Each number is 128 + 32 x the weight over its row's rms, rounded and kept within 0 to 255. Layers, rows and columns count from 0. The size above them is the row's rms in percent of the matrix's.

# layer 5 MLP up, 2560x640, rms 0.0381, rows 2381-2407, columns 0-127
size [101  98  99 100 100  89  98  97  98 104  99  99 104 101  95 100 107  95 101 103 100  96 114  97 101  88 108]
[[148 150  78 124 180 118 142  88 115 110 197 115 146 155 186 118 128  74 121 144 127 112  73  95 174 159  36 144 150 153 124 171 169 207 122 111 128 162 151 116  99 128  49 157 198  83 183 121 114  44 101 163 137  53 124  75 128 116 169 122 128 107 138  78  93 108  82 218 141 134 124 153 143 161 156  91 129 114 134 104 155 133 168 145 111 167 126 136 112 148  88  87 128 179 120  97 181  72 136 136 117 113 122 116  90 123 107  83 127 143  98  44 118 105 182  88 128 128  94  66 108 183 174 115 123  73 143 122]
 [148 163 128 125 111  98 120 143 127  96  96  82  82 107 147  99 160 149 141 132 154 106  69 166 103 131 189 141 136 118 115 143 103 123 135 112 174 102 190 150 107 180 129 123 147 172 132 138 168 110  98 119 127  72 130  94 154 164 124 103 117 127 141 165 109 129 143 180 128 132 139 148 137 127 159 142 130 149 184 174  78 122 149 106 149 135  87 116 130 104 150  89 121 108 146 143  88 140 116 135 118  86  78 142  84 160 137 143 141  98 101 171  95  84 172 140  95  94  78  66 125 151 162  97 170 125  83 181]
 [109 196 108 114 172 117 118 213 138 152 133 122 161 102 171  63 169 130 108 131 143 115 149 127 166 147  71 116 144 138 145 106  86 201 132 141 138 138 162 113  76  86 119 116 160 157 128  91  66  83 107 138 128 132  88 113 167 132 116 105  69 146 120  96 111 152  89 113 114 131 172  97 131  99 145 121 137 146 152 161 114 132 181 175 122 113 104  94  88 180 104  37 162 174 110 100 135 108 132 108 119 144 125 160 142 138  47 140 151 144 143 183  52 131 177  92 166 128 129  58 108 153 144 165 125  46 144 131]
 [126  97 111 172 150 128 126  75 119 151  34 168  53 177 148 102  82 170 108  90 127 152  86 147 161 126 173 137 104 145 141 154 166 155 150 138 184 119 173  81 153 103 139 151 155 149 105 170 159 128 182 149 114 126 180 135 139  89 158 107 121 145 146 102 114  86 181 103 101 109 136 188 115 100 127 129 114 113 131 103 101 116 156 136 137 114 115 110 103 197 109 100 154 131 113 131 146 135 154  75 149 153 146 145 151 117 120 136 150 154 130  91  99  84 199 174 127 103 144  87 134 203 156  89 165  85 126  95]
 [121 147  83 138 176 115 148 124 147 162 159 164  84 154 182 115 164 121 110 118 143 121 162 166  86 136 167 160 117 162 109 155 102 148  71  95 163 127 150 124  87  67 132 116 147  91 152 160  63  89 225  85 134 103 100 106 101 136 122  94  90 116 196  92 158 170 119 119 108 141 142 141  93 152 167  82 146  68 153 105 228 154 131 153 176 167 144  94 116 181 165 136 139 118  66 147 122  74  89  92 141 125 125 146  44 101 122 101 184 148 162  97 131 172 130 158 136  74  65 137 148 140 165 129 151 153 163 157]
 [133  72 111 166 128 155 166 144 182 147 148 137 123 126 118 124 138 130 106 103 125  90  64 130 161  62 130 146 203 113  96 112  75  66  64 195 129  95 129 119  68 114 118 170 134 111  99 124  71 130 132 163 122 108 106 138  68 149 140 137 105 144 159  73  56 124 101  85  95 149 140 116  90 140 131 131 128 101  26 131 152 229 173 182 163  58 110  74 150 138 123  93 152 180 105 119 150 123  88 137 181 161 163  94  90 148 163 120 121 135  95 101 143 102 113  96 123 123 117 154 114 141 144 158 195 125 191 110]
 [111 117 144 124 129 112 164 143 146 117 129 137 127 141 128 152 124 139 112 106  53 122 108 110  92  87 190 139 195 132 216 103 107 171  99 149 118 182  98 137 138 187 128 149 146  76 107 104  52  88 167 115 112 104 112 162 158 103 163 170 123 184 136 141 118 180  94 121 125  96 133 162 151  63  72  52 143  99  93 143 154 147 126 130 209 177 133 126  79 137 171 114 134 107 145 163 103 164  81  78 109 147  87 137 223 161 119 134 105 127  97 138 100 130 129 136  82 148 144 146  95 119  99  92 103 126 135  77]
 [ 78 137 126  67 137 127 118 180 139 102  95  87 134 105 139 117 137 132 174 118 116 114 133  75 182 112 105 139 129 134 126 137 111 138 131 136 191  97 145 171 127 164 132 143 133  81 114 154 136 147 163 151 165 127 132 131 107  69 180  64  99 187  59 129 140 165 248 126 146 169 107 118 133 100  77 118 176 101 145  82 206  89 135 115  66  86 184 105 130  85 174 110 164 176 115 166 150 167 117  77 107 140 146  85 175  79  96  88 153 125  80 138  76 111 148 179  39 116 204 150 122 162 138 143 138 108 120 110]
 [201 141 127 126 110 197 128 138 149 131 129 111 106 108 180  70 111 137  35 119 172 134 109 159  89 128 104 130  86 143 160 115 115 129 159 126 169 124 161 122 119 123 114  98 144 121 157  97 169 132 163 135 164 125 105 170 160 136 161  90 183 163 156 121 142 173 168  88 117  98 148 104 116 106 119 128 161 165 125 164 166 186 142 139 174 127 145  71 175 119 143  84 150 139  96 107 182 170  96 158 117  72 122 190 135  91 148 148 115 150 164 120  51 150 133 109 145 119 130 141 150 114 108 188 117 120 104 122]
 [178 147  93 154 156 151 120 140 174  91 158 119 112 140  52 117 123 153  76 105 115 141 158  97 110 134 100 153 103 140  72 114  75 116 137 213 150 219 161 102 125  86  51 156 138 110 174 107  97 105 188 198  97  59  99 105 181 165 151 108 158 116 102  89  45 118 156 127 118 104 135 126 140 119 168 156 144  79 137 167 101 186 122 179 166 104 125 115  94  44 134 164 117  91  78 106  88 107 107 111 133 131 134  73 115  98 151 145 156 185 164 136 137 188 129 163 121 121  96 122 163 119 166 123 185 146 149 101]
 [122 131 149  91 121 190 128  83 117 139  87 135  77 106 129  96  86 148  97 137 126  95 116 101 169 140 190 151 158 161  85 130 122 120  64 114 125 154 164 123 132 133 122 101 148 133  73 122 145 145 129  97 130 130 120 159 117 100 116 123 124  53 108  87  65 106 107  42 145  95 154 139  98  70  99 152 138 106 133 136 135 169 129 176 170 168 188 131 146 139 204 119 210 161 125  70 148 150 188 105 113 139 139  76 138  96 110  89 128  89 145 124 135 140 122 113 127 114 160 155 156 110 161 134 119 118  77 120]
 [130 121 152 150 111 131 114 108 114 149 137 194  90 145 164 128 128 161  98 132 124 164  90 123  66 121 108 118 142 163 149 181 158  58 142 115 133 168 164 112  61 117 151 137 113 111  85  89  90 144 144 125 162 133 148 115  86 138 187  97 166 203 170 164 128 105 129 125 164 118 156  85 167 213 139 153 166 157  80  94  87 175 198 145 143  78 144 108  45  71 146 139 129  72 108  61 106 138 210 100 149 154 154 114  48 107  95 134 195 195 161 108 143  94 153 156  43 137 124 183 133 173 194 146 164 124 133  59]
 [124 108 169  98 118  88 125 116 149 155 141 103 157 140 106 118  82 126 122 165 154  86 115 126 139 175 109 200 132 144 118 108 160 160 134  82 119 159 120  64 121 150 132 166 158 149 175 172 111  95 180 102 133 118 154 136 151 117 120  94 129 172 196 171 121 107 130 179 141 141 122 119 160  97 146 153 169 153 124  79 115 134 144 155 138  70 194 102 115 117 103 113 152 154 105 136 177  93 143 109 136 165 119 125 112 173 102  95 129 132 137 121 150 125 217 103  75 113 184 119 133 129 184 131 165 117 139 151]
 [ 98 138 143 166 111 175 134 136 161 160 124  88 116  70 172 115  79 161 171  46 141 141  97  84 142 139  87 185 148 101 122 100 116 124 161  91  52 151  98 109 139 151 130 113 154 161  57 157 137 190 191 129 162 138 109 145  55 158 188 103 158 144 178 142  74  87 142 147 101  91 132  86 111 104 151 166 178 159  62 137 146 127 140 139  93 121 145 121 145 107  89  83 125 109  94  31 157  49 116 131 139  78 132 107 107  76 154  45 126 131 164 140 106 101 127 100 130 164  85 106 118 126 125 191 138 154  99  74]
 [ 92 114 111 136 126 177 126 159 140 164 153 169  43 125 127  92  68 121  66  82 125 149  99 115 121 100 132 134 130 142 129 148 137 157  86 140 164 156 200 194 128  98 137 171 156  86 127  93 158  71 149 143 159 163  93 143 174  61 128 134 117  94  97  96  85 134 128 110 111  91 139 138 129 108 120 107 137  99 113  91 114 138 118 159 129 117  99  89  71 111 135  74 185 165  98 171 134 144 112 107 161 100  82 179 124 106 113 164 165 147 173  61 164 103 139 193  81 115 152 154 149 150  81 126 164 113 131 108]
 [132 175 129 149 190 106 153 120 131 105 131  79 132 121 126 148 165 124 147 123 137 134 142 145  90 139 120 141 146 166 133 202 101  99 158 153 158 148 153  96 102 173  50 114 136 134 150  86 152  96 152 158 133 137 156 133 145 115 156  84 139 112 104 102 116 133 196  98 126 143 131 164 102 122 147 129 130 205 133 135  72 188  86  95 111 124 138 137 163  71 114 110 133  99 124 110 165  85 139  79  83  97 133 112 106 190 133 122 138 145 102  87 150 102 100 145 104  93 138  66 103 181  99 154 144 107 139 200]
 [105 144 180 178 102 164 118 128 143 146 101  92  84 163 125 136  80 120 122 122  55 153 101 149 172 168  86 124 117 183 134 118 168 145 124 153 115 112  98 122  83 112 168  94 100 155 148  91  88 106 160 122 108 104 105 133 122  96 132  91 104 142 134 149 140 172 141  85 119 110 171 112  95 113 121 154 125 118  93 162 104 203 164 134 142  90 141 152 125 141  78 149 135 194 102  76 145 131 110 117 117 150 138  71 133 129 119 115 135 159 154 154 146 134 115 119 137 163 161  97 159 145 177 120 123 151 177 111]
 [154  71  66 127 110 111 114 112 101 140 138 169 120 168 171  79 147 135 102 107 128 163 113 116 141 173  95 182 147 170 161 164 123 208 100 188 105 130 139  95 117 140  86  90 142 105 112 157 114  35 112 121 138 106 141 176 153 152 182  96 100 153 138 134  90 136 120 126 104 138 155 114 129  62 152 185 167 121 121 149  74 199 129  91 153 178  92  32 150 119  76 113 131 149  42  96 118 118 127 113  89 121 145 160  90 179 111 155 145 179 114 215 124 121  90 152  72 111 112 108 160 152 157 148 127 140 110  86]
 [ 99 156 140 121 136 171 168 126 113 115 126 156 112 126 174  81 200 117  58  63 137  81  53  97 148  91  75 128 159 106  71 180 201 164  85 160 133 157 174  93 109 173 104 178 156 139 168 161 168 133 235 115 168 137  39 102  86 101 109 164 117 126 122  75 125 153  91 148 113 140 119 155 157 106 122  76 121 143 151 152 196 127 106 191 163 116 179 105 117  92 129 178 148 128 124 163 129 129 179 121 132 148 109 154 110 144  75 100 184 109 139 153  56 109 134 177  65  76 150  83 113  93 172 146 143 160 176  84]
 [105 139 158 152 167 107 169 103 142 122 130 178  88 168 130  93  84 107 107 116 128 170  97 153 157 140  95 176 130  95  89 119 149 120  78 127 154 130 147 115 153  95 128  90 111 130  83 166 149 132 178 135 132 148 134 127 108  95 127  67 151 102 148 110 101 117  95 155 113 117 152 120 125 139 152 123 121 125  96  92 181  96 164 111 119 196 185 121 112 125 118 109 148  81  93 163  87 155  85  71  89  93 123 161 148 144 131 131 123 132 139  98 171 171 104  48 146 110 128 136 121 234 139 146 168 158 151 114]
 [151 152 111 132 168 133 156 128 172 170 183 166  92 118 102  96 129 132  89 115 107 155  98 124 172 167 118 120 109 136 140 108  96 143 114 169 173 190 158 103 141 140 111  78 149 134 149  68 117 152 125 104 130 173  72 101 164 147 124  16 185 162 163 162 128 167 147  96 162 117 171 126  95 107 178 123  77 112 115 179 183 139 150 149  50 196 154 135 126 124 158 164 122 194 100 100 169 144 147  74 123 118  99 165  93 101 131 133  93 110  93 164 153 155 103  65  96 119  79 110 174 178 130 115 190 166 112 125]
 [127 161 133 175 220 197 141 156 156 136  83 129 143 131 148 147 105 105 112 127  85 106 134 139 148  98 148  81  87 166 162 130 159 121 168 104 156 130 215 172 133 141 115 157 130 120 126 132 137 101 150 128 108 155 163  82 139  91  83  86  45 121  94 183 146 142 114 117 168 112 133  65  53 176 143  90 109 133 123 121 135 136 104 130 110 105 115 120  95 115 152 129 157 151 150 154 175 171  94 132  50 183 148 172 134 134 122  95 160 124 131 128  97 120 145 119 127  89 150 151 149 192 136 119 166  46 125  99]
 [130 127 110 168 126 182 104 136 128 171 152 117 135 163 241 108  84  56  86  33 142 122  81 151 160  97  56 171 124 153 179 171 132 130 134 128 110 138 164 180  92 107 154 131 117 123 133 140 138  74 151  52 131 148 107 137 157 179  74 149 125 177  59  89  63 114  79 150 103 155 141 149  95 174 139 144 123 114  99  92 189 153 158 149  97  74 169  98 160 177  72 146 176 139 118 125  72 121 108  84 174 146 130 102  61 168  73  96 116 126 170 183 102 124 133 122 151 124  95 118 129 126 144  92 156 139 123 106]
 [ 98 157 168 136 148  66 102 101 178  86 105 110 122 186 105 153 159  66 167 128 132  96  87 148 178  74 132 138 176 116 175 194 132 134 114 165 144  97 127 170 167 143 143 118 103 122 115 185 102 158 173 108  55 161 137 117 109  85 152 147 127 136 143 145 152 114  85 198 140 101  95  83 124 138 159 172 124  95 142 163 129 107 145  73  60 168 107 107 112 159  99 126 140 111  76  76 127 149 135 139 130 105 158 119 137 158 101 107 120 194 129 182 116 159 115 137 108 126 154 140 134 133 112 185  99  45 125 120]
 [185  80 108 102 154 106 171 130 193 132 132 114 121 106 104 103 162 123 125 138 143 128 131 132 179  98  91 137 168 124 144 145 148 178 111 138 121 104  67 184 149  93  93 107 195  71  94 102  41  92 129 151  86 114 153  92  95 103 102 198 100 152 187 118 160 166 158 143  87  75 131 131 111 136 174 131 124 149  95 116 173 150 117 144 163 141 142 141 145 144  66 113 151 163 172 104 159 150  94  96 133 136  94 111  65 118  90 116 127 131  88  93 109 190 116  94 121 130  89 156 119 123 135 123 100 165 168 108]
 [114 141 155 132 133 125 157 154 158 115 122 100 101 145  82 124 138 175  81 103 162 156  70 111 126 156 194 124 126 157 196 145  87 134 126 127 149 139  88 100 127 144 109 110 156  93 124  90 150 125 155 127 142 118 100 146 138  80 133 137 165  79 145  93 132 131 104  67  39 118 152 155 131 112 145 164 121 103 139  71 168 122 137 143 146  98  93 151  93 135 142 141 145  66  88 153 150 167 156  69 146 157  89 124 119 151 145 101 166 108 146  86 125  95 167 110 168 102  97  81 145 163 196 126 131  87 102 138]
 [139  54 112 154 127 145 152 104 145 141 121  97 134 117 115 118 115 129 133 153 140 137 126 132 138 145  67 176  99 125 138 118 194 130 126 160 155 161 114 169 107 112 174  93 149 198 160 140  87 110  91 136 135  32  82 107 159  90 112 112 162 155 210 118 104  56 138 147 125 182 170  88 116 123 122 160 121 166 117 148 147 138 140 117 154  69 160  68 134 125  68 112 177 151 145 126 153 128  99 143 115 115 131 115  93 192 138  78 154 180 215 134  96  99  88  78 127 152 130 157 117 148  83 106 108 136 121 118]]
# layer 5 MLP down (transposed), 2560x640, rms 0.0331, rows 2381-2407, columns 0-127
size [105 100 101 102  99  97  98  98 100 103  98  99 101 103  95  97 106  95 100 101 100  91 110  97 101  89 104]
[[215 114 153 104 109  71  94 166 158 134  67 108 145 107 124 145 125 126 127 173 148 124  95 163 137 155 139 238 126  84 171 173 104 166 147 162 102 137 119 135 164 130  64 115 105 111 169 139  87 126 139 158 127 109 147  98 115 123 143 141 133 102 158 136 166 126  93  75 220 147 167 144 215 192 123 166 157 118 113 115 142 108 119 104 114 141  95 119 150 112 123 129 136 134 121 116 153 135 153 154 124 162 151 107  97 135 220 105  84  67 120 106 120 130  81 145 145 176 151  50 129 173 179 170 106 161 108 123]
 [ 70 169  91  89 151 165  66 100 162  89 200 117 124  60 157 120  77 101 112 104 124 154 106  86  75 111 132  99 123 148 102 126 178 165 171 105 106 110 209  88 166 158  87 157 126 134  97 173 166 137 112 116  94 108 144  88 123 112 148 101 198 111 127 108 133  73 114  87 218 100 153 119 158 140 113 150 177  50  58  69 116 103 117 107 144  87  70 131 120 114 182 143 100 126 153 148 104 143 118 135 107  78 160 142 141 116 104 163 136 139 156 143 120  59  97 138 140 121 185 134 172 144 144 255  98 133 101 147]
 [106 187  89  77 150 147  91  89 146  87 195 103  92  92 131 129  58 175 165 142 102 152  42 109 113 161 102 147 110 135 125 121 140 133 133 111  64 195 137 129 148  86 182 109 121 146 106 100 106 129 114 112  97 123 175  94  81 183 172 163 143 115 134 131 149 146 108 147 121 133 133 120 136 111 125 129 185 123 169 131 127  89 185 133 161  96 118 105 119 150 160  95 121 120 113 108 135 132  93 110 109 119 152 132 134 152 167 175 150 145 213 137 127 136 159 141 171 154 113 148 144  90  64 144  37 144  96 136]
 [126 116 155 103 104 121 119  86 139  96 111 109 163  34 126  77  70 168 150  98 101 132 143 129 120 121 116  96 112 137 120  93 137 107 111 127 132 157 159 108 162  80  88 133 131 125 141 109 131 186 126 115 140 146 116 119 107 106 141 172 138 150 148 130 148 113 133 117 155  95 115 168 104 134 110 164  94 126  96 102 137 154 159 161 150 143 158 153 142 127 142 139 129 126 164 127 112 162 125  75 121 111  84 124 156 135 146 113 117 156 150 129 114 154 153 169 158 189 114 138 111 130 154 145 190 124 129 142]
 [104 182  53 146 178 123 133 150  98  74 109 120 148 171 177 155 126 170 151 145 117  70 126  90 138 135  96 195  93 103 122 104  81 124 143 112 144 131 119 143 165 139 162  86 131 156 144 146 141 114 108  95 152 123  98  70 148 223 109 110 216 157 172 150 127 108 114 176 120 107 134 143 174  74 143 104 139 175 128 136 105 121  75  86  86 154 130  48 144  89 159 102 199 123 109  56 111 122  99  96 128 124 126 120 110 101 195 145 119 105 127 132 140 112 128 169  90 109 115 123 120 115 136 136 118 102 136 125]
 [111 104  80 105 116 112 133 122 107 163 138 156 126 176 107 122  91 191 148 109 139 143 143 107 121  66 170 132  95 169  76 165 162 103 150 147 153 165  89 160 145 100 126 160  77 156 192 154 139 111 124 147 132 116 144 167  99 153  76 127 128 122 151  76 125 160 123 132 142 100 144 126 212 102  94 213  95 127  86 121 167 164 121 152 142 147 120 175 176 125 140 165  80 166  80 180 135 103 130 129 126 126 139 120 183 103 109 161 101 122 138 162 119 119 122 106 150 151 155 119 120  93 122 143 150 160 114 116]
 [181 126 145  69 153 116 118 153 153 138 100 152 116  76 101 104 164 150 110 122  99 136 117 136 148  92 167 135  90  98 112  92  67  99 210 130 108 178 102 119 119 132 110 146 105 107  77 134  90 126 130 140 125 129 156  86 103 104 145 137 127  74 126 121 194 107 164 104 188 125 109 124 129 139 140 122 108 151 113 149 139 145 155  76 131 135 170 141 119 161 114 152 121 170 162 195 155 150 124 140 152 107 114 128 130 132 125 159 115 148 146 163  93 108 126 123  51  97 160 171 187 162 152 165 110  53  99 148]
 [141 170  96 128 132 149 182 144 178 171 158  72 132 138 165 140 120 170 148 186 141 144 143 165 113 155 165 168 145 156 132  93 157 141 112 113  98 120 141 107 139  91 152 127 106 128 145 178 181 112 133 114  96 180 161 125 118 141 151 171 134 127 134 127  78 148 105 100  43 119 152  94 118 166 183 145 160 108  92 136 169 149 139 132 131 131 138 197 213 182 118 144 111 169 119 148 128  71 181 204 121 118  92 134 123 130 188 122 134  86 126 102  95 125  92  88 154 122 105 146 127 109 152  92 119 168 173 154]
 [158 163 129  68 120 135 157 105 154 130 104 167 175  94 170  87 144  64  72 152 186 118 177 107  74 112 126  56 126 161 130 113  82 117 111 191 125 130 197 117 141  96 148 137 177 134 179 162 130  91  90 110 171 101  95 122 145 128 155  80 127 135 189 127 111  87  10  71 191 113 119 119 124  88 158 134  99 133 141 154 115 132 131 143 153 112 200 133 110 158 113 145 103  62 125 124 127 138 129 169 121 127 125 157 122 120 120 158 144 208 169 115 112 111 176 112 178  94 120 104 148 108  93 158 146 124  82 169]
 [148 124 174  89  95  57  88 129  96 124 130  74 124 251  68 143 140  76 150 155 130 148 223 114  72 122 146 100 153 144 137 118 127 115 106 108 217 138  71  96 124 110 141 114  90 101 155  96 137 192  92 129 115 128 110 102 165  87 165 118 120 164  93 135  83  96  71  97  43 175 199 101 159  91 103 127 150  91 152 160  97  77 111 121 104 105 181 158 113  95 136 136 104 103  98 167 130  99 110 164 173 131 201 123  85 144  33 128 118 101  67 133 155  50 234 153 149 131 137  73  95 102 170 133 142 151 104 111]
 [120 157 138 124  89  93 136 109 149  72 116 132  89  96 145 103  85 122 113 149 124  97 166  99 136 159 176  70 124 142 103 131  90 158 109 103 111 127 178 108 144 111 149 142 167 206 162 145 159 118 149 145 110 150 182 141 217 146 234  97 115 158 154 112 125  83 139 120 253 133 173  98 149 127 129 141  92  86 134 175 112  83  99 113 119 122 149 134  82 143 146 103 154 162 124  80  95 143  67 116  79 120 137 125 126 128 150 158  71 115 199 159  91 107 115 157 100  75 109 167 168 143 116 161 125  77  78 121]
 [ 87 216 101 104 125 121  81  78  92 150 123 172 132 138 110 169 183  63 119 155 104  98 146 147 131 142 116  63 149 109 153 140 132  91  93  65 120  93 110 149 121 163 114 177 137  97  97 100  76 155 149  68 105 103  74 181 138 135 129 122 148  90 122  74 157 120  45 144 160 170  38 172 124 110 117 148  92  69 169 127 116  87 125  83 156  72 200 134 120 129  45  31 110 122 144  79  77 147 108 109  99 142 102 137 109 122 151 112 153 126  97 135  78 150 104 108 121  73 138 115 152 111 117 132 121 132 120  83]
 [154 137  98 148 152  76  95 116 116 138  96 172 107 150 121  97 136  69 147 101 129  93 116 126 103 115 135  92 198 149 136 193 162 124 173 160 157  87  88 132 129 173 176 202 142  80 152 123  78 139 183  89 117 105 162 127  81 134 108  76 158 121 110 135 157 130 106 123 113 155 180  84 173 106  96 110  84 125 114  83 102 118 152  77  91 115 143 146 112 134 158  75  96  96 146 103 168 133 201  67 136 140 131 103 135 143 126 127 124 120 113 147 104 139 126 153 134 135 115 136 175 111 147 161 151  21  82 117]
 [100 158 132 137 114  85  78  82  65 157 128  88 164 134  89 133 145 175 132 113 181 150 180 111 149 153 104 148 142  96  58 121 172 115 144 118 133 175  94 168 170 145 185 153  81 123 155 105 160 131 125 161 142 100  42 145 197 139 119 175 154  55  78 123 187 104  77 165 126 109  99 161 173 101 117 194 131 145 127 151 200 145  78 190 197 127 120 133 155 113 199 150 130 168  88  97 126 152 117  82 110 146 140 122 140  99 174 150 183 119 103 145 120 131 149 115 191 104 133 152 197 144 169 164  78 114 118 112]
 [127 144 197 120 112 145 103 114 107 116 135 105 146  66  76 146 145 129 152 103 116 100 108 141  52 145 129 114 108 114 113 121  94 168 115 129  86 101  93 112 149 143 213 110 177 154 152  89 148 171 195 140  83  98  99 119 115 193 106 125 110 133 136 179 131 135 133 119 153 136 154 112 155 166 163 129 175 118 105 131 151 144 177 130 149  65 102 135  86 126 159 214 129 191  54 163 158 148 117 181 155 119 213  86  92 116 157 147 140 116 103 125  73  83 163  85 107 169 135 140 138 105 156 129  99 197 121 110]
 [102 133 140 147  99  99  92 137 151 151 101 140 162 129 175 127  85  67 133 106 163 179  65 143 173 146 135 107 114 138 134  67 101 118 125 152 148 135 169 148 185 170 142 142  99 143 176 171 102 161 174 106  85  95 100 120 113  97 148 104 173 113 130 118 126 135 143  92 133 136 123 161 121 174 110 123 122 163  89 143 105 177 154 112 169  99 110 103 136 116 140 141 133 120 103 133 117 166 174 102 153 166 193 190 106 157 104  76  81 145 148 106 140 141 156 122  85 201 149  95 135 180 137 125  63 132 109 197]
 [ 72 156 102 150 105 180 146 103  86 103 147 102 119 163  55 140 103 154  98 116 183 151 113  63  79 120 121 101 126 127 110 116 170 136 120 132 120 111 123 147 109 160 126  87 111 154 203 163  99  94  78 153 129 141 221  66 193  92 106 100 125 106 176 150 132 104 147 125  82 105 139 155 107 140 129 142  77 136 132 141 157  89 111 132  63 131 103 143  96  79 141 132 109 117 140 157 160 141  90 101 117  73 171 129 127 124 134  50 102  95 113 132 212 106 147 152 171 147 122 155  63 153 166 146 156  90 103 132]
 [160  61  77 177 148 105 120  50  78  94 106 167 108 187 125 100 149 147 124  83 145 170  64 107 118 149 113  89  87 115 145 163 107 111 124 172 192 130 144 135 167 116 144 176 156  97  97 154 130 158  71 149 173 143 103 136 148 181 125 125 143 148 168 149 118 102 156 148  53 210 147 139 155 111 112 122 175 105 128 136  76 124 145  65 168 142  83 107  80 139 114 132 115 133 112 127 146 164 134 121 126 135  89  74 116 163 143 164 143 128 171  99 142 169 181 187 147  83  64  96 132 144 114 158 177 188  95  90]
 [127 132  94 120 128 125  65 119 143 123  70 126 162  67 131  96 144 129 124 164 175 129 170 146 139  68 115 121 138 130 202 176  87 146 146 129 131 156 133 148 112 141 190 107 125 218 100 134 117  94 106 155  98  21 134  99 177 184 144  79 151 136 147 125 156  92  93 111 203  98 123 100  58  93 146 146 132  99  86 127 115 119 122 143 130  94 172 134 111 164  95  93 141 112 135 144 190 162 106 152  95 114 120 154 158 145  61  82 117 182  43 142 101 127  87 115 156 106 107  61 125 114 100 159  15  87  82 122]
 [145 168 121 178 118 124 136  64 139  97 137 107 145 186 180 149 167  81 156 102 137 107 119 174  97 150 114 127 126 101 140  79 148 144 152 125  93 196 132 114 125  71 126  87  82 117 149 145 130 172 171 137  86 135 137 108 130 109 159  94 118 129  96 134 100 146 114 152 128 134 112 106 138 115 129 128  97 106 126 115  71 118 138  98 161 134 131 104  93 126 156 139 131 126  97 135 131 112 151 176 153 189 112 226 151 134  77  85  52  98 108 121 129 165 105 101  99 121 151 136 168 118  77 147 144 150 146 154]
 [133 131 126 107 122 165 146 168 106 142 195 154 188  98 175  94 177 109  55  92 169 130 219 126 143 138 132 127 145 184 132 146 135 114  78 207 109  70 192 119  64 131 148  70  83  89 135  77 130  82  47 100 107 125 124 159 200 108 104 121 136 111 179 119 105 101 140 158 115 113 163 166  94 127 117 171 124 158  81 140  89 154  94 126 160  76  64  98  92 153 146 145  95 135 107  95 138 168 111 115 123 104 144  84  94 105 155 108 142 176 111 137 118 122 150 126 120 170 197 140  97 103 122 161 134 110  73 143]
 [ 91 116 125 123 126  95 130 120 125 117 109 119 134 169  96 190 143 100 148 112 161 132 125 117 134 195 103 114 158 114  88  63 136 133  94 106 103 130 116 153  71 111 153 143 199 106 182 148 153 185  95 159  98  97 127 195 201 143 157 163 189 114 162 154 131 175  94 124 105 147 135 134 162 104 154 165 149 118 155 183 110 128 103 154 146 115 161 130 121 114 101 110 139 137  65  49 130 119 103 112 150 110 121 111  98 105 134 126 190 180 153 142 117 155 188  97 123  94 142 111  94  99 194 102 111 204 193 114]
 [173 142 140 109 142 144 146 108 155 121 161 123 136 167  94 118 199 150  59 158  75  83 134  53  75 145 128 170  98 102 176 176 156 133 143 102 117 163 134 153  71 144 107  56 152 169 119 105  99 102 109 156 114 100  67 142 126 167 156 131 116 134 143 199 136 180 121 216  26 141  83  81 166 129 142 110 134  99 160 201 115 132 128 142 124 124 116  87 145 140 198 130 151  98  91 101 174  89 123 147 100 184  74 124 122 114 132 126  96  93 151 165 173 173 131  93 161 137 140 141 176 125 116 124 148 149 144 122]
 [106  70  85 117 130 160  97 187  63 177 161 127 113  93 148  96 111 139  47 177 137  80  95 192 153 166  84 150 140 155  79 141 157 112 105 125  63  90 161 127 196 147 148 129  69 101 103  83  70  85 144 159 131 195 124 136 132 149 139  85  99  91 128  76 136 116  98 178 122  98 108 156 152  86 161 102 148 120 150 117 147 123 158 122  87  50 105 143  78 150 179 137 129 107 110 100 143 144 154 116 139 165 124 186  89 182 115 120 124 128 123 149 125 113 117 141 128 132 124 153 131 151 112 120 140 153  96 155]
 [164 125 180 156 147  41 126  79 158 133  55  97 148 173  80 133 153 120 115 184 132 120 124 175 115 120 173  88 111 111 143  91 129 226  88  98 114 146 147 163 127 126 179 162 160 131 143 115 179 144 123  71 146  89 143 115  91  63 168 160 105 142 110 108 170 125 163 115 210  97  76 111 152  89 212 134 163 103 186 155  92 125 165 167 118 176 125 190 124 135 146 133  99 145 119 152  94  76 138 126 211  87 127  47 208  94  99 120 100 113 154 105 162 169 154 147 110 184 155  90 115 180 149  94 152 124 149 155]
 [190 153 114 162  98 101 119 112 109 145 118  67 162 113 116 157 146 152 153 106 146  79 108 115 117 149  96 120 143  89 111 147 132 165 129 132  82 125 163 114 108 148 145 142 166 153 135  49 140 133 101 133 162  97  90 143 127 127 161  91 124 168  94 135 144 136  77 131 210  89 133 172 146  94 157 196 114 157 134 115 123 106 147 139 117 149 169 129 153 176 108 177 142 131 123 108 100 109 117 108 118 169 181 129 163 134 124 138 160 167 173 179 119 159 103  88 128 109 161  93 100 158 117 148 158 110  73 170]
 [170 123 122 148  98 143  92 138 151 148 112 110 119 166 154 151  89  75 157 139 141 112 117 123 108 126 131  75 167  92 153 104 155 125 106 106  69  86 170 108 187  94  74  49  98 148 193 202 118  90  80 102 117  40 113 133 170 113  66 171  76 181 107 167 107 150 135  84  91 134 118 128 153  93 126 155 113 142  76 148 109  84 136 155 107 126 113 150 105 122 165  75 141 137  79 106 104 107 157 132 120 138 145 111 119  51 137  92 139 179 245 130 154 136 153 148 163 101  99 123  89 206 113 134 101 181 144 132]]